Weights of a small transformer language model.
Size: 17 layers, width 256, 8 heads of 32, MLP 1024 GELU, vocabulary 8192.
Architecture: LayerNorm before each block, rotary positions, biases, untied embeddings, attention and MLP in parallel.
Each number is 128 + 32 x the weight over its row's rms, rounded and kept within 0 to 255. Layers, rows and columns count from 0. Numbers have three digits each. The size before them is the row's rms in percent of the matrix's.

# layer 4 MLP up, 1024x256, rms 0.143, rows 513-567, columns 0-127
100:145093145182088077039109131080144112153097123109165167126129117080125118167110146142105153144134082130180116167184081147160154093155100097112110104100132142171121222151139102136099118116113138143156163106144116121163157178109106133172146059153185133130157145099144133052114128141142108120107090123109020089084158072180080070143172088122088128124178119095093132157097128070110124132165
104:125174128129102232081084172153110099150146128146119129168086153140124160084135126142149189185165107124130106151081123093102126137132193153185117114112073133107165146145080098095112056142098099119123118135140111134090114125135085100144078125139136153133112157165082086073101132111134124161148204107139076134132137093148127091134132154117152083134104088161068111185099161126113132166116
105:129085085109150118179090086150144143049129148144123112102140157192043127103144164175130089122155126140088135110105088165157122185109136053108068155153184097121109111097100125139150116156126063118178156145153128090151154098182148174058118155126182122096098127126102105089101145094180175161137156151098104152089148118066103147072112108111154124112106115142172132119118136100118127095124
098:142142122161130130190092143115170142167156098158139143115112142114144145159112137095151203100116103125140142130115139069116102090137208139128112142090137124111080122139114168160094098144159087113143121140102156128163202112135096173119123122147153114172115119078136081172129177123086116085090135097104133074110147137086147146188178116176149137111165143113144048123131126166094121107142
092:131092120070122111185165103106167138136098137147149118151188117114106064115107183113100120131148149136092136058142080115168128117164137133158170177193112107145142117133137131120118156166130099094103118103086158100103146171205170125205163144114081114115090158154165116134164181144129130075103134120125115152109103101123138139096146089084139145087139162039120092147084088163164095136123
099:091101107149121099125151085080126135138076164104139135110105073134109105143133104169162083146104087099135110176162152149109116103144089120194184120140080125084173148062088154134161144092130090139159133230069056144128138129137145179156126103131120119192072090215088032106121088118095125140133160128140139150158107109106215141082158121124159114127136116143148123147076169159107103109167
123:145102120120133092075112152147095099169102113138135159086114150089106179088108129161198120146100083153126143137092148150144167068096077159153102135124138134124159115136121091086117133141167152165153164142131110139065100119206083110124169071115093123116118041133130136132169145138102133141195114146089139129119076143171126110126131152118127105117104175139108157114129102115119104145127
093:108148151116174114164119144153117119091115175135149111174139119162147105164149067147135139148145084095069113128096115165119158135139147085143167178119126092150120104099108097122128140090126104102187181210106087138167110179066148119070154177115128130113149094184095114115157067154177231180119116111113165147109090143102156129093120120148142166048157125084142113163136100190147142174162
101:065155107127103117143113150196143184210190149169110118065093086134151164107048129120129122125087126101120163155123126158173076120111073183067121170055150147141116122129112120131119084144148118125115146094136077125135148098054200115133096062145156190094134107165118106090117086156117134109124141113103120152116110128146134122117159147123069126158141105088149171126136076159155149093119
094:056166140172129158152190152106031065064124087043115130146098144121105088118087126083147141101097068131131155129131124110159125138130131118154083098085104152147126128109126155139114116111116147145162192123133138113143129148074193123139097143152163141127095105102140134085128088185121142162108170071178165138107142109131128139100111163129068110111155059159133125108097140101147095109088
106:118114189148116109148082099103131137114120173151139137148034123128128139129091141114179174111131115172146083142132093109148148128098100130113092124101110134144171165168124116078063135136130150133044146118159128130141089129124157143113124120192089093149121147155141125135081099164122125148108163098163130129163144120111168132129158134150115104056132080086115041203178124064166140099201
090:141161076154166132119119117096155154085127113084123134175145155113112113120114113097108111119147118150149120117117035101185112133105078137142106134129110104134098060111147016163066177111064083134152087181113127134094147178192122148099107165090142178157097121154130158124129170120103085127125107135063157134117183089088120148074124166156186075148097155146129136199135161132141140114146
118:176105146061215099153092143133108107165063120114144110159145078151146136119160166090173174103147136111138131113166137145128165142101102068123134145114131133154103115133095162179132051095174156163134119158123100194121055051132189125090138151133138114084189170143088148114157106101142145101101098085159157217096199127085050138198118112124144137104112097125106111156103124167120147133083
103:131058143140122140128151144135201214100086143148109151157150178114100108146120125138096071130153127132070120094135083064132150124112129160145129086159091162132123121123167133105103159152089115116175126153111094165124148164096187162081122041128112119130141045098114163155141083086131140070106130077120119159122139092167164241158173097159165137150130130107139102141130102177159144143175
096:141160154184183130118148077147102123135134069129144138106100114167098127162093146181157074144131143111091123120156146141198158147142145130159095104062116157107177165035086184182130168126121149167082147157152151123116110159073095085078154094144193183132109055127115124086191131094079138158117185130123139112149184122088133163108089171135117149183108132141154189116113112086126036110134
103:099065075129153158107178131116121113178112098100182131196121158145162132149127094142119140150111164100145151136128137182103183163133118046052161152106100083184129157111098129162183102138148140195106098094169121144127126086165160175126111125115121149130138104128098194115154182145093106137156105152088112128171130135158080150172161139084075136079075196060134156112117136144159104142090
101:132156148147163164123103158112148199078066074115083113141072148146120101091067128098146151132132134098140179088166101128140097163189127077074118117109173171136159135140154102083070144146117119133149102136223126105074136150138145150144091118088081115130071152179115109170147120122138147119083115073089175210136161149096118143118104137136143134124123115153129166084115166086161107159109
089:144128147112113117127082140140068125150049116075114068166097205141158125133153123110125160116106114139138109105140110142095175093108127099085118158113123114163123141100121109085066196129149174139143087155074126125158114071100147082173076099123114121082122095169081150174166079162121106062145171122134088145098117087109161065106179068080128106154165117176143106167142116096190214146184
092:108096108150140138181102129181119145113138145123190147185207079114169165152146127126075143179131038089110138114090080151159130119127151169097067114124112144135091103092130108077132103101121119127142177136144134060139115095143111164084147152166074116127161151156162134096098034096150120149118144145150137162148143148171158096099106151120133168145109048126116162115133187163096056139100
107:188139146132156161130170106078144138198138143140159135122131071155044108116095090116152097106132129117158182144147106131100155087176131143128118138136176135157087150193131100151060124136167133132076097070199124160137183155098152109144124119186130145103147111060158110138109195199177043160061094101088115163115185146145149093167128125103107076145135155082164117127178108134156085138183
108:153127082138133128118131161086147106088202143052151113161111111151135136127083173095113106160109193140100130156112111118068206172130079160081127190131167152149107089081146130141113185142157162147096129210179124130085140131162207165124154179176089096169098017080100096162166111129145173116104052073121182150113162115130159154096122149108135098157124098159122160107095188121142151184169
097:146142157090099155187162171177138058118124125098107153146087140206099096145145161116099122158071126095131089119126125156139114125192162130155107095101152122127123113111133137132120148135101154100206097130115136103137180104099138181138124120078149170130092111213162109157168106077107193092061203102168124136113108098125168101087124126118111191083119119134190150193086129122117134171136
097:138103119182172156137139105119081165142103119102146132209138106146117150182129128160128171111136105134101075128068124163096088208075110154140144076110065143102129160128072116167099157148117131158136105139115139115112113121123150084220130155160131090185116179125130107112150125061096162099151125097110166087114071135106130081128144151070138068059108060114135123129165179184116097145169
101:086127155174147033146087162080117131210118145119140099157163173060133155112196145133108186065073166126117127069077154148106122092127143173131078133069105137128132121126125075116161116119097101125146157102108141103092128168159182118099154130095088131110101184186171177090117124117106122062131180146210104161143140126110134120169111134097143106066140125110096112172162114182151123117134
110:102137197129130151143103133104085133164129110073177080156086128204137125120099074074083150126102069104081129087143102098161115108119135145142163080144082149162168112138138107127062137065110056169091139122107137147147144134130136121175168094162115158058108146151117141109155113123063123109114118129122102100147097164141155118164083132121105047116115114103126156117173143169157104109110
100:158074100144130113103092092104162123157106090135086132083081124131081156152173095116114095136169103165121114142114127119098176056119083130184177110135083062135119143126139121133114084130099154114171162075178184106098116160158150122091124161153161194163113109120144165176175058060096189031128089133174097118106117116157114199112133116121117106109113122182155124098181171084079158138109
083:125065120123149094200123144172128169143091166149181181059112140126069102120183137178185090127167145183123126108062092137114151182162121142159167133072064129138089158146127124126114117079139084126128166133089154150156165159151110155179139122082130052173142174173144145175118097134129136144133070163100115142168117165112143158112096126125102114121089108145143098140133060149105074186112
100:171118122134106070116195100145157138142147135091129155136105121144165118141115104076198160096162119158117122113126072156130139166155063151140137167096115154190130161101124114113108142146103123138081129147154155070149107111111177129130120134126152140111201124174110082174157071111169155143161148119080135117121137092094090083068175108151121180113121127132167103091128169125144143064112
110:138117128111141158108123166147135126141084125112099110113130142136182130124063091149122141129187161140162128146130180152187066042148122128175094147132139072137130094113081140148136129077121163157192160135128113117144044106148125095169120105125177152140112084134147171145145171093111143109136142133104084141163148100116093119144129131087100111154123140114148083127118114068089154109163
103:188162111118076170132135144139078088137127088127099111112142103176123106180125138195157070069119166115140111133164182141141125175164128112130134078119143174111182141191174184144132169127112126145107145164133095142161201130070165139162149117083094097101199109192130106113086130109107107146170122128171130176147114168050104130126121149154161141126076108131119137126133110112177147113072
095:128105094108144147170108143178134130102157126135146098139164140121133084159108110080143144136132157194142124098124085128116140128155109132123137152087134098081133138138101114107101161120184101157126074121130130102136151122084167126103129160121112178118094132108124085126127055160136148159122198200146166165162102107118094201097172123116135092206157083189172089163081160100172099104131
098:113208091102125129161162117150110104129156107089159078083049036120112124126122109150187125176122118059120144147080105139122167121151213102123175100092113092165096096094166205137141076105134114086167118125157135132141103143070139090136123126118133120086109102107086130131111058191134114098149121066166130123112199155111191148172140126151156117113137105186178067087117130114174175142164
095:137200090155144104150118114147079136084084156106144153146114084093159043141148134137195094198098122128160105123187117078103112099133121145113139102180093126173107086146172120134104084113134129077176112134127074143088137099105166114131132086084117188105174132127100111212130135055129084106152127132128108156073162177068163100169141167094064173103149112108184151115116142117122169138160
093:157055116138136127098134134131212157101086227123155144141094102135196135150161130155072108195158161168094110118100195080144098181137121173135098153129098135184188111154115151095166125077125193132180084133075124138128155088076112145173176117086120125128121117100133177172172088130150145148127128158144108077150156128155165114129097113142121134190082119105069153162159128110121112213138
100:099140115163135136155118091102129136162175156128132152160087142116099131126164143155136163153090114110082147128129096101110096116082130166167163157104145087147109109096111150079108149087114148110076154162115101199137109091121116106122074120060130144086153121091194080098109160127093078082183161194153122085075148126135125116152114147064129108142119159102092161131126114044146051072163
094:160123158088138102110149151118177089111084135144143135124124125089081145145170169121135118108174111082097138191056080122156129103076129069172193138061119205105120126155077132151104097110146104127127132147191171168065098112123123134097176096195214113114205153176102109142135079106142130108133137114166117078156183060136084125118130134152116141127139087161097138121120096175150148155133
096:105150144101106092148161166140085063086126171134115106121188072125098139120121168151165145162068144192170079113141161067074153112128125122128165096133128129143063090147059104113132134121101111158096105123077161107163098167104124113153132100141150090161136165155159094119088155151164114132143098101115129119132070120140136119092090086106119130129090141116141056114211131095131096142149
107:163075171089111180107140133193150129123137084095190107145161094127168133113156127122103086134150113075136148156162094104110124148076117087157128152207148123095137194173163160165129137071134092153153107124110144171130080148134167205111169111160109120113094155102167138075190080120116140060136107057136139194097153099152106176138085108162136169090108137131205126123135121110109118145152
097:114152153143130132145138162142133191098102117147149164170069167112151104070150119127155116122077115129079142157091133108115139129138174146116124155119108137190180144133160133117129109107148192138153104149169111141117130105108155118158094107170152100116135150050094169150077081131138160109046107122141093155126137144141107131145166091138150092096169144130118136103151137076046101179150
095:111105156115118172133085090127079104141115093141125133127121164114109099175105082139123119088097117110109091072103105138134122128141145155157169100104146067184095104110163108111174169145121120145186117108157144132067097087067067107172136105168140105149134137156136130103118178134119165070131160106174144197126195145041087101125117186146099165122103090140126172134125152173122155115187
101:154118114085106085105137150180118151097146189112083050098121100205111082073119161145154068170133150103093107115089135127153123131155113113118092155111170069138149115184121161137128188185144127170127173154136087127181175127118192152131119136115130132118158106146185124176103157171186100109190127131197114188155096141166145107070118051189142109087151106092100111143110137067096152119100
101:142190094169143103052129140151120154088131122116086142084074093173155152124121157094154137172136158092102090156044159120125152141087049157141155181112143151092178132105168099066120095120074113144137124150084147144124102187180161138171081113150112099138088150120089102103138120123161140141165136124155094134182094095121144114069154152145107136108119064109123100122133132090102146083188
098:150136111155163091142085162137125154080111101149144119150096139183057121143120118187160120159131165131132057127121129098111062095128131132141134131101140106144127143170107132113121146147072120087172116137125110116169202186140125171122071151136194119127115113198139144134126127108072131109088133127112192167104093144101132180119088095138102142123060147073176106141102138152121180129067
097:169122209134113114176141127185124108161136166076084117190130149107115129154077113108136148109134083168114147108135066148090160131125140139174120184131102142071121187106148147105184130085180097076117121133145095157118127108132094145119126068131135179118071169115117112119130074134110198142129161139122167130127110118117135091130165183190147088151145122132115143124143158088086113084124
095:113105095094169102085155092114148129101152133150118146102137087117222130149172079140072130194072114100218188114131144099116127152139104153152091160165028093137134115118131177162073146119147111131124105075165172136137139109173145150128170074156127116096128122145168180112106091106150124162125130129101081126160096048128117159134109140095161134115120125143130154091136106122140104159099
099:002095105119159148173146124149124167108122096095123143143131061094128060131093102128123072111074156121144156114107160167133144181165135100126108180109090180128131094149112117080115096137159182096165103128175161137108142079108151151082123156102130130141126136111118163140093156114199127132213100155077150126167100132131143067122133092179125170078096130132147104078169099124147140140105
100:152094118156206129122135169104079110120094107101137155131143109115123157133096036090089085145101159192114167131153118159112137132049108143142147053163112104143125142137160112071118090137077170144182109146095091146200102147094134125159228151129199146157129112075160161104123116186096096167116111116090064191096121098146117122145064098073118087143107072108120166144129167123146170153118
095:100102096131135115135115092134103112109136148116165164119086107113149163101150093109080100097155059161126173104175082130044130104080146119120084074194119119094115095184133153076122171053151089110121078117121142119042112138095113138153140163178094149085155160187152092114093144155063092153034165196111096156089158139111172078142132140161101167172122155113125126190118179121142104153107
099:142151169198135099135108114108116132122159160070130165150177122155144120107096144028192139162178117098166131150100245117046125131137162127149029120141101145158130125151194103129085128145147167089108092108125210148146148180148069094134164125098108138118103131074151129075095131131156095126170157190108125151097128144131125093126144138117122118134180144104112135209096122127142098100130
101:083140084117148136147111134074121176127112179089122129128126078123136069127159099101128137106103173144113132121139096098224117147109080076109166190123109084183119126057151059127090155145084215090099141174051128043076167124140138145161082119119140088042113192113110081100125154180146190133087120128135160077154110078125136131127128165086119107070105161123121119114193065127162108092111
097:126140085147148103198116117111134161165146144094145143137104123102106077133140137185187115164125139097152149141158166176114144123127148090123090088138120162147120134125077174109131043117137092107195151059126211102142173145110135134122054157129132169214130105106108147088118087106174144158111131077165162131168114163089055145156111163053143131069161177135121119155128160138169094158168
098:141105124113210135119109119140125119141101108193136164151111157147120160184150144117102140135119144140197072115128111140167083090092119143169069131141100116037118092171131103101138106135115069097142057089200134097117116077101204126114132146157172118137046068151228111140063150112063103132179131139115122125089077101098142111095157114075169108130156108122114116125069091158134093186128
103:142149147136151089191112103179063148139133157171118132109144086104091179146147127156125088134120131137117155142117148169062095148068175126178172125113133098110098143105128154070119076099124120114106124168097098159096140157161178209104141103122134108153152124076136148074100175146136079124090076121116116110114115140229125117109077146111115142129151164194113134128167119078103125138124
102:178122109115135136113144091130113142124121095102161129160138129115094190104102165133127164149139098180145170110128156094056157160087143152166201142119113120133105113125106188137132117114150120073105099165093133157106161108144185151104154138115169142088124148128151135165148110094119150166154147155174084065103151125138132134101102171140128166163126060104105124127174103109132147145156
087:115120193151109150187119151146156147156039120144177125163153127103164071135183101157121148111127121132182151167190117083120156104127098076159128123100049147132159216080099143106095132131131140093113163115122166165129119138074091146081138113107115172177104152142107118126082107146121143131176130175057084100083104127136083134122125156130118074129171065157176136141095107146067096074099
# layer 4 MLP down (transposed), 1024x256, rms 0.124, rows 513-566, columns 0-127
101:088121163117195162198116128065160198146149116101091110108116182142131115148165029174176131136133166195142114137136111100115033118098142102192198164156156171176086121154104079179148155124116072120128126165164132147138127108160170188121125124158109098153145128100102144160117182149134122086114140128101160185157152143050159160147093147123149101181154119134163183110100132134137118098135
097:113126087083148057167152071080155140147082184125101085103131063120123147213125125093102123141121137170167125115129117149118139135098108073140123108111140149175121140122176134123164196125121126104156099141108116116117150111159172091128139142122102109087152111076177150121131126105136132118078116101117144129146126168138133166167166099169140121132168141084132136115110131146149108126155
099:125146153027146127109147143125098163094175112156093144118113092140121110151215123173107175129056127131123193119094142150164143135113116103124160104128194077150132046119183120129108146151147095148115163177158126160165114116117131123128168117106158100116112190076130089142187182158143163134172187105149074076123127139117144151142120162130134121126143093054120088176158107168140171109125
092:166110116092126144168157092140094141144134198148070129144188096137073127148160128134175128101134113123090111125138119145052136134098116107158102102138152185092255113095113122136120166126169133127138101186119092118149093176148113098161142095163091139087123102118082158124127114128121157138076107141163129159173103117141161131140050059069125137140155098174116164139118208150152139168126
107:096153155133140113132111115170081145181145115135114104116059125093118159064131083104156177113171143108127079201133185175098120147134133099116124091110122124123136116102088120112158109152076130146157135100223095187133121096123135112187110085188148148139127134142161150090065105044141136156121092147159126116152180172097187125149152107137124106152088132197158085145128156109111124115120
100:134144181059131119078137104127099110170149132167108102154158108122092162096125178142168189178093173137140091062103101138143101166067115112089119093138113116155092170162137111156122175119138137084082152162127141196151147143100099111062125096119119155079146157078165162112118160175096255146108128089111129121031095198153118114118110148171144112114124137080126139070106109116171150127160
100:080113141143121088134091171067137120094173098075116147202178198154150109132059110127069075154167173088115132092086170117190126089115148102137131180142152115112121083134132074067109124105100101128135141109081176139123174163134130140122123130129178159141069092095230154105092159122108154152135125111146130178134163136134092103124098144098102172073158082152129096117086113088148106150180
090:143060174201162192088157078107104103128113104144101140091155183065143142088132093126098112126175121170107058155143112113180110094157065114109103126086110065153086162141142143160136128135115103132098092132129142151085112086180112116082187190142091128109156145159179131149138117124149153130147090137122147092182131136119121050160126100111099152122135156100110170081128152150151154117072
101:170197121136157135124129128150205108078118162150157100148215124082130085146152104154189077067108074127101157101190150145094122128131103161125153112161152108095108131116106162136109077135137140129149151125178127139125101127165139074052115123193155124202183139144100162141130123124186122168126082116105122177153192130144125138085157158178153218138105151176071131153083132105127105130129
094:140100100082141130113135095189129138135128232133127067156111119138144141167196129099133163162144146124162178161109139134151164150099156121100124145141154119126139170148058114114154088143150109071124073116162156133137099081117104122130128127058133162137168123141139121136073152093096108161149124145098110102160146176172145137162138142160196098097062152120133166153194202071142126117175
105:154086066150157113118087116134082112082149111085122164080183138162109135135102121132120066116064175148133167122148177150096109136141100108111127109128150147147122137089127174109149066157151160133167158200165136105083081112072120135148189089162104134149133158162160107162148127154137117051100125094113146049121137128202118155141104192137150179093083138144190188102129146154095111098102
087:111126101104081151140127071078124133139153146079076169111112165168134113125147090125150126161159139103115132132117166101099151122076084148143158158124106194125143180117150201082142166089085204083102167119114115101175138120105166106068133109077114133145081101115066131117135121101186135172109088096138194100094045119079167167112115138074105131108173064108150126090131139156153166156130
123:127130153093183137116093122112075168176104124130152143094116139118144074120126065155136144076107089116138106158140083138170116097162175082173189098114199094119137114116128161150156105147136085156100094176131103194122065145111148133115137074129176137168120136125091125134141124106110139057049185114138101169125105122148120181149183095145123163106174094161164129181084124138106139088053
111:114149084132104165192163166100135108107094178164169118080112196104150078173148114099101094127151148113139170093116084131161186129118145143149142138148122110148157123173096150146135072126108138122140182128132145117079149149072091102154102131147121182083066161120099141119125123120118119150172178158122210097101147143124130156137108220080089077229101065092123140138126097108136133129174
104:152117145160053164129145155117176067117123149164105105146134070103103122100144146118105183141091098119128174176116067102133087106099085165158140144152161098070070117134131095092162126149127086129106152104155097094081139127188088133124116122102129040146127188117169113122141116095146089174185110103084116163117087089126125125175181121138176066073139137169124113176097145127189165131086
101:132096070103165142111166171127105130165168122086128139152135133126058126207127137179176073104051093099188102054127123105067095060193150111114097150107104088108126173099127151102170162129157159106117127107107098134159088095128098177090090133103109110096135154152136136126175138153074150165125112147103136103097132171101126153123135166141088169116116119134106124060166136189124156141124
107:126168089159147097135125094169099181179138117090156095086109109160134151183130133111131158089100134159091080159146153123110086127148120074164075135092120142160084113136115118051160107096084104181188157097134095111175116102165141150127124164131111077129106144068084150106179136127153144116084149170131100201127142131110163127154142114130092120092154107100179141120183125165110102137127
094:160172078157116144113165055078163123114150139157135102106142084118112181110119094158153075120177167124097151145108116114100126154124112175173179108108135104133122138148145144112116143144146111074184140123139080143097098125176116187158127125145080126067139091118175170129127164161131142168126081161162082155139113184117064171130145128096147105142087149156177121060171147055095135126128
095:117158148100115115090118178125178088151206165158108162121156104187101100141094099106086132153135079107133146129121160182151145166101145108124089102167156146191121120079153168097090166096118141116095146119055123122099132108166149113106115140107157086168131135124122120137122088131115133141194137133116109105145189138079160105110147113086136108141098170113067153133108165156117092107109
103:116138122114076140135176110132159138104113129182116132151151104098162184129139085090138104155139167177185107115067133129116119111144133170125123118119084176092136079131098114105160108168132124164130155116092104115079137187205141170164178245142120100122128167147107127107136168115143150090156139107099153147114144087082115127088148093163147156163117138194116066114078103152103148137108
100:106118132075123094112101156172174142165128217137124101142159062184158141113100175122137163177102172110135038091133141166083221184157106142095159169121144181133173094139134144164164141112157157109062073119130107124125089144087153166108170066067166115143109138078120107104088085058150119098097119136142141166144090072149178077148174148114114120110099132098155105154111110145178190125119
093:131058113141121135078171099138190139121133138178157163144137143100131157143159115065173082188174160122104136148133117038110181083140072147097133172081096116137137120160088114109141167167105121104077164101144116155105145137091121123126113131082103079118121129113107122168095092125104103128178113121115186103148159080132068100097166062173105103137109130098100136162147153169190109089139
091:108133190148101135109127150183135088093137151086132110129143131102130164097089152116179093200154095116151111084163120109128182054169168158135151126156204081177174129075131081103116084142142212138138140056191099130178102098129104128085125154146162156118149120120169150135130138104137143134090143175177077088135138165115132128113061102173062126172122171104116134080189094124121112154117
097:196104087114111147150108086078168133128151136094044152120116100127119072140118164118126125121155097137144110150160113132134121103147157064094154115081154148199164126150131150158132146118189161169154175139098103119134092112103123140095169130155112149117159139153081120073128123155166146132152092136109168150149145149102156106121135212189089080105088084201154079096086099127191163141148
112:136077137087164117139132135100122140028124074119127147100202143094124130155143136079138110125151157098115106136140123128070137100134149108065100087099153129126090093159122136115136149125141107102134153144090120121108166126145107110143095139131101145096133093086163154154152073152122152159057141158143180159128119121183134043155110157109129162073091104136124112109119113152113180124101
099:147105143116220139178147110083175111087089136121121122168150101170127109113150112159147074108063158171141100121111131162090113143107131135149137118118110161088136115134152099162101162077184146114099083123151029130088110150111138162132101134119056098130137088079125183142134084190121164099134133152090141096073078194150111059179099136105119134187169160084125122141119108103123146126160
088:157140164112140187143133101126089120077155129148098125098190140159186124080106133123107167080089132070100132106193096178107111131122140104135162135173166145134111162079161162173128162148114116137069140096132095158092160163120123188148137086152116177084121132188116094084080111186148139098101146121158178146150168123094117144156133154109111073102143183125098116144118129119146111196132
104:090097121093145092098072130097207084187120108137132107130123149086096158107111146106094073112151138104176162101132139121099145162169118090090111104130097135095103092110138102140080069103125138147125094132086090194133145107137072143114172158130052113148084148150096135108133143183125151105092042122163139155150103159192103124067064178126130063133120134150128114128170133123151130136179
108:109082090071116117159143127190175104109138105145105161138105137166151112160122190119109072130121139127143136121089105092129141107105121077091118094133168163127155127045119087108143204169113117118098160133093124159086143133200144085156138128086100118157094116146086132215109105128116132132124132131067111058101118152121138104101102164181117130132133143141103108164133104185094098154111
099:103111191111139101106114178157174124139095128090137128142158146097122133125161100071067200147137133138158150152119129114113121133168107177123140129167143143141084118072141055093120142112127125183185106158136151119075121146142124118090122111118144072182130108136170139194194101102093129102113101124140157148122147143181180092147126126107118126156144153183169143086101152160095109137127
106:152054092094134160143117141159128118111137116132091133138145181120090136146133122138119188128094122145137118148158141119104111074123114166110127188126150125107180118150113102151157100167058110168210060056071156151085130148099115072162128094127074147165102192072131142165115100177185100146127112169136139142124092107132122135131155061095116102165128134124199127147101118106102109113113
096:124130149167178117129113099103115125188099174068102150130171113159139124123127143071169127086113081120132112133074150115098115162098077130188134165133179135076182126186059107142121148072133099174145180106116136137086218125102123132082166126096135149123171117153179148097138163115150086167099104124151092125133078137109115165114039081102129133162082133135102101139168107121156161195136
092:159111153084130100107114208116153088143135150133140133138126141144154113155153126091153156082129159139150093099146074090176070110160134142136076125080196146086166151136135107099111133119124178157101157142099147094119187163139124141106112150161120183131115131132110177087173106135173109164110124118098149131130123134089103066159126204105090130148172112161162122170090147160164131205127
094:163158183132121126166131139100106140114102150137161109150073076118093152200183137095192183124081055123148106167155120126106075118157102087126134136081116153140139102138109124138174191079155157130155141144125163059140107110128127133166116114097157133138072112121092205163124104095139156139193184189173086128131181174139141132134172110073042130133097098048153140144153126111144098152155
098:119122133157122156196160122157087102127164132118160182118119174150115063174145121104120048131152128088135133104081123111173198142080125144106106071128119107125142095071144176078093110121089112137161118095130138152149116092087107136154067138123129155090078160128086072176149157115064138141135151135113123137171073133153097137145134099095175188152120194132163115100097104157136131130098
096:096166064054140087154178137136129113111172188092090107101107097168163107136121135156147148098130194165157150148149084152070113125125131120119104125114147094133138141137146104131152071118132089049149124072061108132167101127187104127157098084127133141167159184038092122146166116132119099121093126123165158104097121136164077175136133168097101068164174145081147092105086102141146094090134
090:117155164084123149126053098169117176179170101103125140139136169116137104132134147164116135123163112112078093185188147129196121176125127170125107141137106144104138130105164097090078070144169135101159152144196128130123093129094124142107117130117136114115113130194133146150126157133125120098083113159093167157141144139126191210201130174164093130109171128118122134115148154131135148122090
106:095123072120133144038126101101091177084089108108130101143116116147107106113086120139134082139092095121091148105120097183108059129062112143099242133137177166154074158156140100150182150129163092154131167083181117128103140093045101159177165076169131156155198153095124133135154152128143100130208078089183120122112131104096167204094075140132122094151047124113124133186158165143121089115099
098:133134058083130171139090140128110037108123078154061159149136121129135116163087163071122135133134108149131107173103140097186129128116144181129131121149165192131154132080071138205072107131145070050112114112123155169122110156157150103186048126097158131153122137100077132157087104153103143126146118175158161111124149102117104149073067124096164120166127147106141085175115134162132125184134
090:113156134125131152182079135129093111119115154130067088102123138127155132179140131099145191132080154134115120151179128086150096137133180152091171114170182111124135165119149162131096178133159145160092109116135127082158172071136113136098188124158050136084103168147097097212119145114167075098093136011137149109155086161130111093164113083140125113084125130152110140150145119180116120121156
118:083156150152175118126191112165157088036118101198099102135103110113109077130178100141053161164146124143178129117174134101154117141156155116102112193150142048136177126097055134117095134113137126058099146139092159146186139097079150153132142127170091152152087143105121083111114150137126125167110161074081093124203112126174113144076147175127160113139112132150169148111088123115133160092173
106:153153134104117074089106060116057171167094138129147068198113164142113114058080160164098167136137104114117165177103135166114071132103104103156122180142135122169084120210113132179095158130112121138127209142111102184165192117114180121145122142127177122118212087150143097162126140120108196092137134144122111077141113077128127155103108137103092100089137144127136093112174140000145123130121
094:140176161165223130121094127077096146167096137146132117104162181110134147138201127102212137121106147125157166152156098134084177150191113085135174133102085142120110103107122183080120071067129112165103101149110166105142051135144098078146132154139097170173048137104119128169166073170143100149149089117107134093144090106129152165146062110148148147157114125138082125077150157139188172139137
096:099134141131115154126154157071174089112070124095139112176129166097176126127123142093083077086133120170151129147139103107116150098172119089115133169124188131134146172107168106129167141158176142108059161145113118122111084115095088254142083155157135151147118135113132177130128164121117112142140093104058176145123097144117085121131142139196084144114153104146073116151173121126115159123106
096:103126120160126136185150092117133096134125069069155142126173104123105156085081169140112083104140195119124136120089136130196099112144116116099049112121088133180109120150100087102150168111142144112182094128140090105166105130123126124113137135066230133113165074152131128070134163128159196203185118064125087168070151165083071116112188143143103072103141139110088139083185100135081126157155
097:136097112137132093137168121172176104135074129115088121097120085159097149098148083111148150187086099135087142135143090054151162129115102094163093149163168182133175149124143111092163147082152117114124185108161092138195118159116119166133157122150080104104091148108128129047140102099124155132187154099090100133152146114167106131090132104133069108117093150139103066159067098160127120137130
111:150128086147122108119154164055088165139147143113159156106212105145163142128173039090129113103135146137180087122168094103095072133161064106157126094131145142081157106145180061062194073128172143136138155133148137178097121213130176151091142138089085153148146135105125106114146151117104157121194138138098094114072125066144124145165146104145065152143169153141125100181097141148158141192097
103:112155189122153138142130099175096139160128155092130073150155160106112116126131059164210184097119146116124128137060177162154128132135077200140121135130136078143147133191137129167096112115152100165110114176134125159108117136163141126129102106181163126157109169130140119134156146127154112126143164133149141167135137159102146159140136089014166126110149134126093124129072149106087174134151
103:181155108115131170136086134124137115133144182123082086137165084160179131102171143181177113091056120123081110157133077113132029142138133131113155142062072124095114120121148144138058096106140128137119181130167045125094113161120125104067154125139084097161165131125133146166168150140101184054179069118129093124105142126135119193117098101085168116132127173143151096130151163091135135121089
096:139121081141167114201163074123125094093094083169094165103100145194154180175083101095104129103115127129106081138107197081165130081110114148116106127169090144140124135185105140169119074188158133154104152051122122151150097163105124159130148064140106145153192166119124139156105080119111149128108100084140166170161079079176145153165137109163167141138145140123118137134073155117178107149080
101:166105174155084139118153147209151148124161138108160109072102128159102099062131168136108160139101150064114100111152091165146086100199144136103120206160150109128093086110120124151147163128113148158131103186139111093113160122167117092158136154149140139181135098096110097108029126139135097132138120092091148091080108136155193149107176131147073066101097173114124122152114130153118151145083
101:099043113129105143116100172137102067108110138088110099138129163141128124142103148115078101129123125164146159101078188157092158131068080137158131148195101150207120083204064161097101153132084170115142157112109157103142114153057128108078132143154073163115137135140131133133151096147127180108122121101111115110131112131139152150127144115164113111118146110145118094136168115158217098098182
107:138119071132124165166079102095166216131115146069092101088146077094103147185159113098118130142125086199142038098136071164145152166144110160134202142143115155123096141150137123154114110125105156099146122116107127120111128117089098121124124115160131175145189118136094089219154158160097111102130166120124072099169130101108124128081177137123096123178170139115088149166122122141075115115113
096:086132102166077175118076206193077129132158123160116117075173138162125133172124088170175130145145127092074156131097174117133137155122150077160154075157137119135061174140136150095134103142103125160120103145121106178141084186137148103148162153201170106060142123120119100149116138083124164146107167104047160191108144099092147150133183099120162108197183079118128071154151101149138076136156